config.toml
n_layer = 20
d_model = 128
n_head = 2
n_kv_head = 2
head_dim = 64
d_mlp = 320
vocab_size = 4096
activation = "swiglu"
norm = "rmsnorm"
norm_place = "pre"
norm_eps = 1e-06
positions = "rope"
rope_base = 10000.0
rope_fraction = 1.0
qk_norm = false
attn_scale = 0.125
bias = "none"
tie_embeddings = false
parallel_block = false
init = "uniform"
init_std_qkv = 0.0498
init_std_o = 0.0
init_std_up = 0.0498
init_std_down = 0.0
optimizer = "adamw"
lr = 0.00183
beta1 = 0.95
beta2 = 0.98
weight_decay = 0.31
lr_head = 0.00407
grad_clip = 2.0
warmup_steps = 444
schedule = "wsd"
decay_fraction = 0.661
decay_shape = "linear"
final_lr_fraction = 0.0
batch_tokens = [8192, 16384, 32768]
seq_len = 256
doc_mask = true
train_tokens = 107300000
steps = 5997
dataset = "wikipedia_en"
Each number is 500 + 25 x the weight over its row's rms, rounded and kept within 0 to 999. Layers, rows and columns count from 0. Numbers have three digits each. The size before them is the row's rms in percent of the matrix's.

# up: layer 14 MLP up, 320x128, rms 0.0755, rows 143-209, columns 0-63
# down: layer 14 MLP down (transposed), 320x128, rms 0.0741, rows 143-209, columns 0-63
# gate: layer 14 MLP gate, 320x128, rms 0.0835, rows 144-209, columns 0-63
up143 111:487479489500503454524508509471517508456553478530458473454484530487526521477472521505482527529552518490511513453501463500477500453501497493533480510522487484478532510470477497479473493481515527
down143 112:508497501482528485509478476485515506540461504492486507506471529426429546483516504437518508485489505538493513511493522507511468514490502541515514462526529448470478529548494473497519453454436491
gate144 093:525525489534488494510471482485470476512489516510532508539539496466524454512458532486497475477449474486500484464488505524516496506441472484531522527506539493466506518493515514484442471523464492
up144 093:493508466528510457496520476467493553538472500475475510505538504511541484505500528498460530530495516567491449525479515534512512489465455503512509487501492501502479503448492524503434468472514504
down144 095:534454492519486564544498501491509505567499488486486480477482528458497518530532495550483533485484469519501491490486521490496468554495494497478499514480521498515508559499522498513502508497493535
gate145 104:503534526511514541519497541496511520458503485459456485486477476514523554516464507523516478487504437480527522507492521549496456492502494526520532484461542457457452502518497483485547462542491495
up145 102:486512554500490497459494510485522482476513442501480484524497518491485467497484513507492452508509518464510522454514501509483459487494507492509498532515478477490455507538483522497522434479496489
down145 100:469517516512503462482496457541526487486492503537499521488537479484495480484506532485506525506460530490553456460531510485505492482521480440546504523496479490517504516508499519507486515458465483
gate146 089:493594529518566495483498456497476486527495511502515476501489512485468484466451526492485511464537508450471493529543471507510518497501533497476489516503487513481481480518524496521504486510510531
up146 094:562474495504509477515498544514513522481516549472485485492496513519513499514521475483531550519467448511493480468441509509518515489528474523521526497489514527470511529494493504491507495514479551
down146 098:478553529499530441471491461471480470503536560510475466488520510501528476478478483441502526499499473493473500538519492493499485458517470471479517480479513532495512496485517519522470523498491570
gate147 110:502510518529506507534496535494489494502511486461477489531525511494502488475527454494504516515519507523466514481487515498471492510501460548548465492470530497468515504480500502530515534516533512
up147 105:495471509485486479478518555530500519541500479452526493512495499454500519447502517499515515469492485513528541504470548470505507499562517498459499510475530476495495478478512501497457467519512500
down147 106:526495470508456473471502513534476470482503498504508461505534454473520489516474494525521479467505522461525501479493494489504513443513473478461487507507454502467449493506535511476467475469541478
gate148 112:537523536460498463498518501512496506494508487491484472471471555509514553517492517501499516497475475478515472484505475508523503489498488533501486498530460525463522479447491472480535493485479506
up148 117:469473506543541516496515498447522497544539472515498487507515476488530485464529517477472497521516497520519515510499539521499460517487489475524512522458534495518486511568475498507470517503533489
down148 101:505506537465480497516528496520496487469513452527504509477492522498465537506484507494496511487486480473512452483474480528541503494516499509529496519515442523418506505485498516468523507493538483
gate149 107:534542526491501501479480523502471503502509511499474507547502482476517472490480481476530481486489480532455487509500488545543500482472515486529456515498501487468514549477479493519462500479496477
up149 098:503492536495541477506471518512520496471485407516512530504484508488490516506455495490515460504497500499519480503526512472505494525489541444504456541497467505484552539487534482517501507510519509
down149 099:521486514483497468419513475488556477510461509509456496507497512478542520501506479489490480493515502441484510480489477490514532501535538524529491495487481527471542520515485489510431482499498489
gate150 090:514491504468498534445505480499473495490519475492535457484493486541484516474497509481490478490549529507504483510513535500500440491536485512471516500454521512488488487444486485525487469506471502
up150 097:529473482510502512517521543495459469490558501508498500504502541516510481479513460456515491478541486531544523514496526538511469538506514494509504496520497491498503499512508479493464449492463487
down150 092:520498549509492480553502485518474479493522456509500485530471533473507510502527490544469483477498499508502477482530559502504516489517540504525511475535461508511552458499483522477483513549538515
gate151 094:506522496520486487477486499522522488520524487436481491495484510482491516475528454508501516494509433478478556510481441526479501518428487495449478518529475519484505525492489505509513492470502494
up151 099:491502527525491480507480487537518526537484545488498478509516465501507488530503512485502499527524502472513535483491513518488459486476501502464467499515529484506486535479470512524512541516537464
down151 095:460544507500511511520511472484473501497537510518485484457535500560513492566528481533456461506513489491469528502510467517494457490500518499529524512524494489512500515480502506475520528492514511
gate152 101:509536496488487473497456458450458501546507544491497534479455498519493507532483507518512499428508524460552508507495509485531482521466456478500467489486505515500513474479427543508509479497522493
up152 105:515505496500489508453520495529472470525488499521519492483535495494444510461526510519453473524484475510513481470491475474512482474539544501517500522485492481550539468481526504520486532535496503
down152 101:466499503505518456482528483499523465432511509534467437513519496477516465495496522498490474566526477501492520548529492526468510532496527498522515459507493499484422530517495481476482480484525504
gate153 096:502485527515484519515501420476491537485492465490504518462470497493494487493520508461486532490501504495504473477495508556503483479508471451493491490501517484502469515536530498515450510436466518
up153 098:509523569465493542488506502482535520447490491479529514470478489509480503524508498509555507476474501503433549490488537481475516520519466514509533489539499518503472505515500496480514513481504532
down153 099:475483503526513471492512543506470479526546496516507526530544435503513469457488473559496461490540503485468521492559510535507492518528517513492489517499459497516510504480452522514490501513504472
gate154 106:496510509502530521511508459494478493521488485513487421503516467472480509504487537496504490511468521468535480461502523536502496428518529493490514508482495466501513500481451494522499550476469546
up154 104:515528450531513491537489495483565506507505488535493475475515515475463494501432479520512483489486490473505483489491475512545514542485483506459526502458560524503515482517474531536468442528539473
down154 105:505523492489508537486494497510459491502486510530458533516477527477471511494548501503529453490461512467499485473462474501486480521466531486542496472481517505500523486483501510452481518506471537
gate155 109:504494502505547535529557481504472531489481527502476495506502491472496548485567489480522533544525510534525502513494500496473544509484504507484483548502510502482512529487501448493514509515495538
up155 101:502496497502473475453508499532496482571451478474495514512478473460478495467494513505499462483505453489505481487478438542501460512470500486492499496471433497505480511480512505538515529504481518
down155 103:516517516526533513514459515509455495503529477530507482476491529479520499493518533497520521572503473523454500531511501500474560508508531487498527519521535444489515510509513499467526499529491524
gate156 089:490521528505506473492486481516458447542538506487492509500418481477465504538516495477490512504507523499511475510489486498514483524503538512552496497469490483499502424500516494500502532492497494
up156 089:428485497504491506502485528539497493519517492520486538498529508513532508464528481501478490490486533503487490512500482532481495527466525530517518529454555469541467498510467461490516472497522504
down156 087:506508518488497511492467506491497539494493418497528533536492485525538514473521494508530535527479506491500529507495527543505477474480523453508520518496551480581495550527499528520506453517516501
gate157 098:541513487453502498513518486511496467502541493462492518516503508483502499487497488535482549496482557467489457520489505500512514481479536489480486518470505458516539489522485436469524491520512509
up157 097:456518528525486504536519508491504494495483525515505468501545484529473498462515487498511479495514487524533497476466523527465449527486490476485523497515466488480483528483540501564488475468511509
down157 090:538497529505472530530535541547505501485522486516520502498516497502499520530462503498504499475524526500468506509449514500576535513485547480427486525509503503497522479514492478492516439513494467
gate158 094:502522537488478536562503529522482484490517500462465497559531454505529517485471464477492530449443482474535520534504502481530483494536458548488523503500528483453490462500501503457491469527540532
up158 094:517465516491527468489523521454474524512484492450510513498509532522498525522571473499435484501508479503476497478482498503517488463475539496499486539480511503526462511502495452484514523584517455
down158 093:476531506493526491494501471496505500497531490486508519516530493479520538505516492491522505485457493446475491509527469508503489503538521510507502480522482500430473476518511532467472471515470511
gate159 115:539514504514520507520480486493487449527500502493523518545520498494508504540488536463494503466546474512516487509483474550487460489465522501538470515491482487482572499492498486551497505476493500
up159 101:508508504492509569468464452467501520453458495486543498521537466448492511514460497478509526482501517510534472531492521496472523507502521549512491478493489453503483526509472472520535518442498458
down159 104:496470536536495467513496542516495482495520544509423487537506475447467493511515526481497484522493526477500536526506492493528525529491496538500516471480530511513481507494504528503545503505506526
gate160 093:505487504519466418497470518535504526473501534475511495485490500514498542534525461493514526555550501513514481499518500464502491454535480490486469501474483452524540504474492483518503506497486552
up160 101:486529469519523493508524474526527496510495509534513521498524491532549510526454523492490450493495480558492539485539479461514480519507477491490468502515461525473497531475479510467523533502500491
down160 099:500459562528529511517499510492455541490441530552507475520534518506500513506486519540491481452494483508508491511518483493478519510505525458484508514507460532480525503530520519504470493525508538
gate161 103:517494474477511516519490527533468497481478493478528504482518534527503467470505485499474476488507545473522503557484523475491497467486497507490479501503469546475497500456496473529519465454504512
up161 104:561497497482434527503481491506528501469425494496479510510499450498474503496501517522517480469495451483518455492522514496515474487524499479521485499489505534500516476519502439485487505498512460
down161 107:495494478482470544521524493508478534493489521531514516476494555543497471493538556480496497518500480513428483518492520470482517499541483503498502497521510536440480504487514495513526520474479509
gate162 094:505467484495536509485517498468503536524501494520531514511497521494531563515496505500469508485498527471492480540472459517477504511508441542525482465468465515481525528453518498523567507495493497
up162 095:490511516475517494514478486506448439508519501518481516483507474559515512461464476485473519476497477465454491507484514509494489510520507477464504486474533513471524485537480505506514495515490525
down162 097:458510490487480454473492497487480516509507514468484465521514460487510477515546491460474535542491498530466485501499502469530494520509511479529471471493487444511477468484471505495503475508525485
gate163 091:502508506520506510539497495549465476508528503479452500525473522483451501524533516502481513505507531504487513567480529526503494525518485504506506468482500483481514516458426489525534499479508551
up163 084:484510490477476487501510529500489483539520530480479492497521534472462502492498534507507551517483545508526545550495498474483503502513477518506466472493496494508507518472468519509535508488517477
down163 087:482511482475467478546506489483486514489498524537488462472520488471531526458540480446525487504519512490491541541540501476496482488531443476526524490532444503513502506483514555468489540490507482
gate164 099:509538518483483503531540504528534518503487487536504515485482521537520477457490531492511494477462490484525535472470506531507475513459478508463534489472469488491505500500532485524478487508490516
up164 104:473476526511483495519479509498474474482511468461487463522501482489480480484515505518472469500451505465545549535503542518497539464479535507481510547522472522499458460502516540490564507473487489
down164 106:450496519522518529503481522501516481472513464522527488493496530496505526537520518469490484508479475489469504499541498481457512521482460475542526509486534518505519482468523537510465505460470503
gate165 092:514508504476515509486540525463493511523478501544484501534486498518465534513500489520494451547514485473528522500499481493460566486510462479486506486499431494475490488536507495520511451456454497
up165 092:508477514528469515499528508454509524494477538489499519515484525555500489501487483471467492491550535471513497517506467508476537479480534441480556504490499459495512530503498547528456521519475512
down165 097:519504507516527483515506493547523532489509504564480464507503457487496516479564510523487501495503430526519518514466497520485484492489476493500504485466529494498486486498512527529473465491497514
gate166 098:466510446490486499465492495547493495486472507493518492520509570467493530468508466523538450481489456492502485509530488507473531511478503512449528472524498487500459475478473475512486459541500504
up166 098:509477521505483533443457512501500483545517489496468482490516518479479461491491521476475497498514520520539521487480470531523515535528469488498513512512465511483495470505513481478525464504452540
down166 102:540514473481471492453505521509520545483500429506503481489490525537523535494477496511521512517478432511498472499524465476483536461502487481455514479505508525563509507503536459504481499512489506
gate167 100:503470497453527434467501527501525484497475527504476503484517507496480517489510503503541532514467515479513525509502504501503526524567481498520530519524473499479567459531474500551504520550475512
up167 100:483477501464529480477471512504492515531572493479450509514492489466504513488491459535516530550458530493527521480528489482541488491466496534496486491529485465494534511492481488544512492522522519
down167 100:509457505543497490454526537487503501512445490498497521498521523458522521535510503485528505502473480524527551520522557462489499490500549493517489504469501507491472533510460481486492526526453445
gate168 100:472484504493514430511508535518502485542503468516519484517562530488503564479487510543518529495505509552508539504496533503551506504450528504511478503519504506504453529504463482498533486483456521
up168 098:531480483519464531501527484482495482508498532518486489486483484490505493484494521501440508534512483507523462526508489472485497552528461495488508440474542514489478477484497483483488563518452478
down168 100:541468518511491482476485502518474478487514500439501508518534516465505499484511514520436484487535486499463504536497510488452482508488573482519530546511502497497513495484486494548498505484481458
gate169 099:511494518503557441477496467521503532529529512491491515562488523488487497517503525464488480502512513485479509471497482544536507512488475475492538555539473503484474493499495471502468492525458517
up169 099:501546485496496527527526490506529518484499465574530492485511480532511539521478533510504465470454480497509491501512499486493477488494517525481439552483494431498513516489463510516533516499511560
down169 106:518541479500559495510521455489546491470478480521524542534481478500473515501454492459474485524481480506469509484497501518521496509479493496501459479522490496461524525518501487506486504486446498
gate170 093:490549512490516495496551489478476508503517515445462494517514512502485521477478491495463546491486473488517486495459510504484500491464475483483520520463464518511455487445486474503511500470499499
up170 104:433495500496477515488527486524503497479487511465445505483501524484486484475517474539518521491480524528499486525480482520501449506503493468477545524474497515576475475480545513474519490489500478
down170 110:491485507515484511479515475565511483454493438534509493482485492497497472501542534514526515465489499491460500533517451492496459498507531517493506504512537527625500499488541508497496504529501484
gate171 097:487514486487518486489477532504512502500489548475456481537500484502500519516498494503505500489483522509481506485492555511560526511494512512488476468510479525500488505498518497517527459535518503
up171 103:535513477495480514507501495558505466515506514491501531521526479511526523493488513472518509483518506476538520518495513532522430491486483479504512499501526473457514575489504457491479519497512517
down171 106:504522499514477479494519518517482438508544506486549534510512523499525509497488518513506514435519498499470514510479545508544483527492509517492456495524545506443508538445519496497458491501524504
gate172 086:503483477521483488508530547486469457513469508482467478486472526530487512473543556540449447515509515509494482483500470524449508514554490464466541486480490490521515485487493507548547525528521479
up172 093:480452507443518478509474496533527528484507494523506490540426489501528508503479486498524501525492506526486500473516493500494496492468490505517475507490531461494481485519493497473532438448464511
down172 090:500485487511500466484502464485484493498435539470543520505517486508504472530519509469482559468537473493503500548490513464555527471507507508471532500500525523458478529482487501552484533504533485
gate173 088:502532503475515509546494504526519473524476494511477464508501502499476456534493537494538484507508510498472513478465445554479523508498525457520503534503514510497503471500483511502488477460516522
up173 087:492502507535499481473479496466493473509512533530524529530507471482493531443505446494491505528499488466474489517508521458542524493487488541441535498510484518450487530506486467502525473548458527
down173 093:529520535534505499507475503511500469511463476526516524514486541484509471549501480473548510515484493504475493502496503501508514471508522474477541477515503522385507475500504466519465459501454525
gate174 092:485516505474500491540528489522508494528492470478507499539482453491522478476522506527507540451448521498481470551540505507517518490477471488507488517526531482517500473497478463515489491480520542
up174 092:483485469506477480486512502484542588482482499495504471491511542515466499513467499497539483460521518487486496495497544459473530547494515476458544505497472470494493504496531511518491515508484484
down174 088:470521493494507512525451487495445505459496523495507550500480482510528468547531486515481486510502478500536501469425498505517501532549498519522489503478537504497472494492512521483486472529450537
gate175 090:535514512490482479482505490489494512553443520506504407474502568488486496505471545479449500501557515477522471539485467501516521512536495532483526460491461527505510488469500548464474497475499516
up175 095:503506508518508490482495463510494527491486516479472466518459532473474462425536505480479517569524510521513471534527538483479492499498502462463508541511539487517491540482475560517494496467493509
down175 094:523466507519539476487503466558511544483484468489523514492473482539531456465492502493533534503483488520492512497504534485477441495470499509474522528483495511489500518513483477537518465567505498
gate176 101:507557483455500532543468524477484508486497498497454509510472459528480483530489496490470562455499494507497500490462463470474496496495553555505502453489530514459465524499517494494538501519489494
up176 101:510513476491481511500518510496508496509514543528545503538532491517501504499480496487474544484491478471563528480490492475479502505525528521509496473508532504496503478522539486451519521535501490
down176 102:495528516476458531495509518476502519475507506501524459497554497454468529488509460470525507519474522468472525506539520490507543504487502504507456455507531507523499522551567527510511513504503478
gate177 097:468503467518501476461550482507477498527482522493493494481500468494529484475480519495496556487493536520471473549511513459518463520492528519501523491490533517496516511461519492508484491501530504
up177 101:475485507505483480512503486530538504524490518549484496507469479534504489477512554487490536487472519483447515524504518500484524520445557477532502425463486522518519544498493484484486509530463535
down177 101:500505485482505477494487482493526515457491489506516531416516487496518489506500534502473493489496482482508508532499532502492490544485496497510489494481523514507509512493491504510469495489495525
gate178 107:521515541509509486543501482536489519488482504426475540585453469492502504512501544506495514505504505526485512496474484509527507488484479494491528486518489487468533512481498526503512515510525526
up178 101:502503493469540547490522501495489489517507505527529560485530511487508511494473533499494543476468517477533511550478468434493529483510519533506459495473470479523487519536489496404468492509482477
down178 101:522490485479532467509465503527498507440503511469518514524474488494470479508525510475483526502484502528509542528489498534518494469471476523504518472500495470434506506490532493490473495499455482
gate179 119:487552483484529497496513474487485518506515493498501472468487533477510485491484535532478494490517508496508451520484504534549492489498494493546507502470507523492477463449503539507487493484518530
up179 105:474473502519508531530476500470497517534540550535506504474495494456496494513483488553497483497535503528466504483470514489526468506546508460541470495500476487499489466486497488501485510477426505
down179 101:501528516484497498454443514453511526499486481492471481526499523482528489479472486517500458495503520454491514502518473505521493465526476525509498516483509480483506455519470515478452480501470485
gate180 092:509475522541488561481514485494482486497491501534526450512502521529503540467520512518532549511554508514494518484485509520492508521522489507482526434494531512517487468504499506530506490524469535
up180 097:487500495538508528500508512499506531518518540487486502515501513492547470474502490483434500530521557491506500499529483548536442485489495500537488570495496482519538452491499498500511504477507510
down180 098:502476512493531478506522526489488497461470465494512491471543477486501535501514524471517489480510528516438544539538515513492521482505531511497477483538493466398495537486509516526502484476500510
gate181 098:540507513522519514561512496507472439498528537496521527474524471539530453480497482507554501513521509531512495528512526517477548492518512537504506487500504510468507475451537523474517477544520543
up181 100:509493457498509492512498506477500518482470450537509481521503482526500471470519494479501480550532522530484539500535433531515511459545494489501499463479475503507542490501513487512489509510448485
down181 099:440484519513528493476493517514527530493529488484493525517492469492502480516491497496547504493495570495483528517497527507467513493477512498455491476488491481483488476500525494472489499510456470
gate182 091:513500482478531549527494537469514507514478527493514505525496523522513499536493496453478518499553461504471464494528495576484483512501507487579509443452482521467490512507476498510508495549504514
up182 101:506507510552499459481460509503481508502540519477489540522485479490480511499474468501486523517462489496498493500451501504511535474460526501466512508503515505489530526459496519552490488491508488
down182 099:522495461490539492511464548513509497522504550496505461506495469542507500531494516473502501443526534494506480495479519587498495524506517506530537481445478507520479494521434483543499455517473487
gate183 101:508462523531485485523515523468492455505535542486516502506493500512507518517510512476520436549519485488509488505493480523527520511538532494522503504481506462488512489484476516528521439527518485
up183 099:527495498490535525505483476550468472451484492506477516496488498536470538511519519471484506479507467469505504498448534462491496531504488510498488505527535473497455439499502493510481510454459489
down183 095:536461499513515505512501530497476488471517489516530490475493482564489505562482465486508512462526517479466491451463529472535526493455470492513512479518495503418506507478516474482516483536470514
gate184 098:504497453463512482546541526467512530507483486533498455492455429485503493481474487466494492523505503497467524490476496539523484471525483537482491461497502501470504517512471450511492520530474493
up184 094:507500550521499474475500513550515518498499502480476538519487541502519507489529534545482502466511494505520530513531524472489474526515487493461493544479488492505464450528521501513443480503503531
down184 092:523481530522486500536533472503525496516533512517483526499465514504498490476479481523518463484466487459516445524468458490548476545500516541478495481490510483505495503483488513528504502519460516
gate185 106:501527543501536506471494491497488504490554525521551517463530531504493490459489474482499522472520509487477493538485491491477506496462514498463555506479483484462505523507474509471554495525498520
up185 096:492489525543500516488502467479500468529527539479492517478518476506539490515496492493478463486517501424480454497491468463509508501490471476505534514495478451499523537509511459540479501541468461
down185 100:448446464489516488473508497543506500446480552503517479527515457490469504519533546501465470500496522504505490484502497518503463510501501510523463490545492507499519550517455488500477487454481482
gate186 099:539554535502544481511520490522542502477528514508520481488518554497502484511472485476475479501515499466548470474482493481503450482571529459507467503528489494493502487510512442499547501534482497
up186 095:482506504487488506441498503495491475514504497521505529559500492498475553539545540489518530452475509480489524508533495460498535502486484533492479522500528528495467491461499543544467499543547462
down186 096:501479472546525453520524513500527511513523491517491488493498496513536499515472493500537459513533485532525503516502506515500536498493454526510485469493482531453532485530522531536548480573500537
gate187 095:506471515551492523541520484489522461508512482459512490511489530518496520556496525502510521511515466457485490525474473515565499499502570487488503510511505507476546522510465499509473476489521499
up187 098:513529518493534484497480495564480495484518527499533517508498485511487494541480512509488447471480477482526523552510510534498484456491498543490485480476475497518502460508483546482482537486509491
down187 101:512507491525508476577487490495557499500512515473502511481480503558492479501535533530484525453503504478509498559462475530458451457498545492524520528509464486477518497522496487521516524497505519
gate188 106:508515502464497510539538517502482528512452534482491499532487498473514521489483490536460486485509526516478504505498513496502517505495499507491483503492537516475497531508492527498489516494517506
up188 110:496519486481511473476472508502478497519516499498508529423513486494531493518496523480534552492507484485506524522511509504505438440518517497486505474521485525502520507473494542491528479443485511
down188 102:495498531470487478467534527506503478504487529477477513468532447509523501564515512478495501492448484527522539560500531498473464482504522487503548496510483502460510513508521500478498524485482537
gate189 090:520566503520498501492450518469492523507457514552513487502503490525499459526458540488543461484493523460485513466506539532532445525429485467494483525459536530482518498501537489541508488484498468
up189 098:485521474477500466502502491471468459477496459491471514503498496502470520464540489534483495500486509493533467533485534502548465464472530522510517495496527527485507551493509476484511489497525498
down189 102:458516479516463577539537458552533519486522526520494492459492511526515442514505513513494528492488471491479511509467497491511512533464464520557496507515493529481521512487538481482478517501469492
gate190 105:501460454486487529524511526499480532516474495511512503500449515501492501519514500481495483535546486507461514481493493522479514493529478494489510454511522512470514477460446476548466487543502492
up190 103:500514481475488547491447488510524524513495567504484486498471515500534478496541463464498551520498516489508529512490527511503491470502472484517501515511503544497542558481563505471476514555517494
down190 104:490521543552514493522479487474512501507539522485486440470532493528502526511497507501462485491460493464512488487528504432450540526513549498449508464491485469504495487539507501507531526516528488
gate191 094:547510450510530501493483522463498465502495502498511501491479537537519466542479465470525512515510544500481494550540478468494512480494518466510498507502477590490497519485510492479474475568448527
up191 100:496508512529476533534512504551504499502511533475504506526516527484470484483498516515524479487493514506510518487510478478453525503478557544462537443482501527482503488503515473491498501501537483
down191 102:514477527492443562502607514532493480509504549446488492507511525497490485529489509495475523467463467511503501501492474469484549509513510545489503463512494501486528503468459505478496502464522486
gate192 087:483528545473502513525528513532477486493481513494476511497462508489455514528496506519502554503534505470497513485526502548509502517495520472521477503502503535517468494515509477500502465524523551
up192 099:561497502522498480493449490520518500528522503489522475544502511528522531465528475478518518488466488516510476494440529500543516479561481531473513495497535442474503502455449509480511490513508506
down192 097:451552506519491468463495478534505489508502510486459499507432494455470529502501530472528529499503511499493484466510529514509505481495488504508490527569490490470468474481502496498482474523522490
gate193 101:520549522522491486471498486561481487525498499505510479509446541489480473493474506486468478482525480485466454502488499525502459515499495483487458509461502519473525502494505483514510443460534498
up193 105:469493519478499508501502467505530480505509493505528476483485515525481509496447520503528526496472529518483547461524502478501528496504493497522470502555502425508445523498442495488499489535493518
down193 106:491490500499518395470521508496499530475532468491463488556483503520496503497492533516495465482500545472493534474530511509517498484528583482457517492494503480502506456486474521501502503486535489
gate194 102:490561549542505494516511488495477476500504513502520488514529471538469483448525461428488474462489491473495480487513499463487507467510510512488538500489509554488494521507540529501482490499526502
up194 105:548488502522542488495491470513535454499484497517498487460483514494486481471512530525531493527499507465512491539489484471539519508487527496458452446475435501513485477478486532492445544495469520
down194 106:507502490523460480490488518517504538519538535483509501507484476552496488536508493479518529489458484459500459484422541471471526516483481517449526489507484507458483494511523524463489477520484517
gate195 103:537509510484455521515479501483463425506512529496489499513498485477523544479534498475508498484514505480474486475484502490471489551515464546497452484493494538494489467504509481479510526506523504
up195 099:530522520493460470529482534475482487517490498462535555501505496465505503510513525464516486477493534462453510520508476520502465494518484523456474478482490503536432553486497514513515523513520475
down195 096:437535470484490550504505521529477522496510468473440491510471478509512511519512502519529492499519484522512500428473480456470487490499482474512521488535499497484535475470480524534551516463518483
gate196 115:507472494482501501482443525509483470495474507475534524530479490503490492536494515467528492480523514470479474498492523525531482527465502526478488477499543518480459493475476504531484465503553516
up196 112:490498522494495525455512493456465512459545545511477519526522501505463544500498497484524488485535463529518528503486499483514529503492478463452519423553482465516488462485497532510491476494505501
down196 117:528492518533523478493502519505464514516487491431527542490485555522515524441467505550477512484499458498475501499483490494523521497484500506520492511454479516467517499486531518503507511507497463
gate197 096:499494519434522558459470498529486487437508522489535537515541513482498517533489514515500481510494509460508520521464488470518491508503502491542472499479469484480507503475519534517492509482513547
up197 102:487460510468523521459528467477467495537469493497449448473471451563498512468532510529489528544519519529498498493499482497486542479515486475554520490479503522490500494488529506513531507483458524
down197 104:524482509457481505521485441512471498493512501541483514517513489503490488516448461538460501477507543509511524492503466487526509538515517477482489485485505519497532469501490515479485512496495496
gate198 112:522480479468483495480501530511524470482552520515502499483496524539468538545482507498480509557534497472505473478480500536515490457497526510526535503542504499511512485499520491572510462507501505
up198 109:486505501509523495501480464501500476460483478480499508506507485536497543478522476482436562504475532502534494519486519501499498489483496507506484514460511501523474492478486540492499505460518531
down198 109:455502531491493485535459568520481512501530511473467505500528457490477489492506494500519527525496540509480463468500531510480494501493477508523477451474517520549512494512508499465496475523497480
gate199 113:514518532493546496507569530522491487512474498484487522507470498502487502484514498509527498473509526476505542555508538512508534461522477515508527463506515450492527538492491466504534478492536490
up199 104:517530479486491493506490502502486455530514494475449499488473478473467506467478484525480489493466497558474464428513506480490490484541462514478541546513487522512505484510529470507525509503513490
down199 107:495549482510477479482513516510511498484548526504489463526533492512484460501488530474497480510510485510483505526521480502499457473503522498483443496501505523535483506504508533509477512525512527
gate200 102:503538562479545478494498516458530515505505516501472479488499513526515507509514487471534540546520470498492466482505441501513496481495494477496514525518485527489494482472470513499465501492480477
up200 098:497505539500528508482540508546523488526484515484501518483517530517476503417493461519474458500477520528479517489482490522484526447462502504501485498495520460518508423481508516446503465492497518
down200 102:475520549505467522483524504511484513526525503491462470494515503499498468530464462505534479520506479481518476510505452471486525523510499460488492553498450492527490494453505500519481515509490507
gate201 110:483524502507493487505516545543499442482504459477520498548553507543515502486492530516515489505510545493491480541485527514497498507500504484489513475518551522456484512493501544520511503484498522
up201 100:484521518492483466519465498478502555523479517478487508451473513504488496462524460515492496469495520516450512514527510513458503495469491450497465526514509525487536466510473505495480505513478497
down201 102:539481453473473483512505540480481497483462484521502510501506526510483486490505493467541461512507525501481442481463463471505546514474485565509508470504505510503485471500495494499510535471457532
gate202 096:573496488521523499508499484536495475517540455526490463529509458484504534543493516527481499492510506482483507532473503492525472475472509533483468508484565475481486466549456454517469532506484529
up202 093:533513501491511505503506511497492500520520451509508537510461456516503485507457481460511492545499493505488497495527551523508498472477463435529487528501482491499506506483545527507515490532497455
down202 094:514537475517488499525521510493507504584497482481523489505504501495481512475465506473453490475482486525475476502539482506464514506529470484479519500502519495465491521482466526476533520521521425
gate203 108:520509525462480454457465541524473531528476478456476500538487494460471494447462511515487500497552489508526514465465494511561498504523494483500486512454500511491473473497526492534503518487473551
up203 101:493519518455452487504459561517497500515476485484521480494491532524504455464484514492478463494504454523489537478478508510551493506562559499477482506495465513479509493480516460492468492461516499
down203 100:495494534451503500517516515489543486513474495521481533529509500503505503504498497500472481476512505455512495520482517450512512461502516465474497487483454511546503524549507504508449493500508469
gate204 097:470547539500520466530497524533495492535469474497502493517525488499549494482496517503481512419484510480523526534505479497576480481471520514535438503492524515514514486524500484495504484488500552
up204 095:455497452489479500506474471505479475545452506494529465521533468471582518473502516538493494514498514455518550527542524503511515486499510478501479479516523490549566513535487474504538508507499493
down204 093:529440486508473533490478465500452502515450542513506526494504502463514539552516506500504502547500483519537522461495541505468525482512484492467544496477509493516496503512510485520506478480499477
gate205 096:515487499532469500457506542565454527510496476479530498492498527478513503434465513509506476504468506490482507469512486517509518482510500508476488463483499509495450503472484518517539490498444523
up205 104:486513514481510484482487466512478525513478511502486456527473526503466447513502490503519470489480497518470514477520473541462486492524501477516514524503454500488464493498552475508496509501499479
down205 104:555502503451490502497497507497511488480505486519473513514511505492451523518474473466474487444514501516494512508485520529481467491502501510502474501505452474459499480581554512500493495505477497
gate206 102:496522484507516467474476448461449512499462473501475461517490517469491489492499481459538491475459457541485472506497486528492506531524518513504524514497466493469510531471471453555506475510492511
up206 104:528511530484527537561500532484509530455495520508450464540525531483502469491494447514501500450519477519468483482487548481509514513412527512499491501499501458477502481481488510520448459532515516
down206 100:493499522534481514513504473501484537490507519499478510509454551472486542538510546477532495482491515526484495507529491501446454537450513456502487553515521528540464535493489487478513494463501491
gate207 098:486484472508516490526466507474522472502536505463523497475473500535537516549475528500456513499504512493487500502502471539500466459446488524491412464481517521491548471463459483541506488530532515
up207 099:535500469527505540512500517475495506504459481518409497460506504500532513500482495461514499509483529515512496542490522512449512501504468487495485520489486474482495513556503514516512503509498504
down207 097:494494499534577480507489517503478471502468480512552527449480571554508481526530540491492505489513511497483523505459477469508535511536493521467506510477527540518476518512526503511511472512520521
gate208 098:493467528566483509492506486450435481541505507525538502489524508546499518515516472489454528492529501498529492490503498513472544503503470498481498553527513548465518524484477491522482494535525540
up208 098:527536480483502474489480519491561469525462509507474509504491502435498484517490507501482504503525549519484481531516531473493540506495497499474488505456526531504496483537510527469504496452502533
down208 099:539496520475521459451466474477472484512474529497497474507469490491469488491512481516458526519506497519525470501495470496533504534520534504500495540493522479434484507462467503545500509508491485
gate209 107:541508495511470510544461507449470503519504470486510468488466502495492510507491507501501499469490487522503478483489526491489490522513482466463465473504512490479503489506523502484483477502508514
up209 101:505507497525502493511480506505518505459469505474475505495486475488476493554482480479475472569482558477491509475518499487477502458486515512533526477485512540502480490485526501547529506434482493
down209 097:434488493483528488550522499478480500506553512522459523501488554478480447502507489481504472545509502494500511491492496527519505530520518500452462500459544492470496504451491500474498456489489444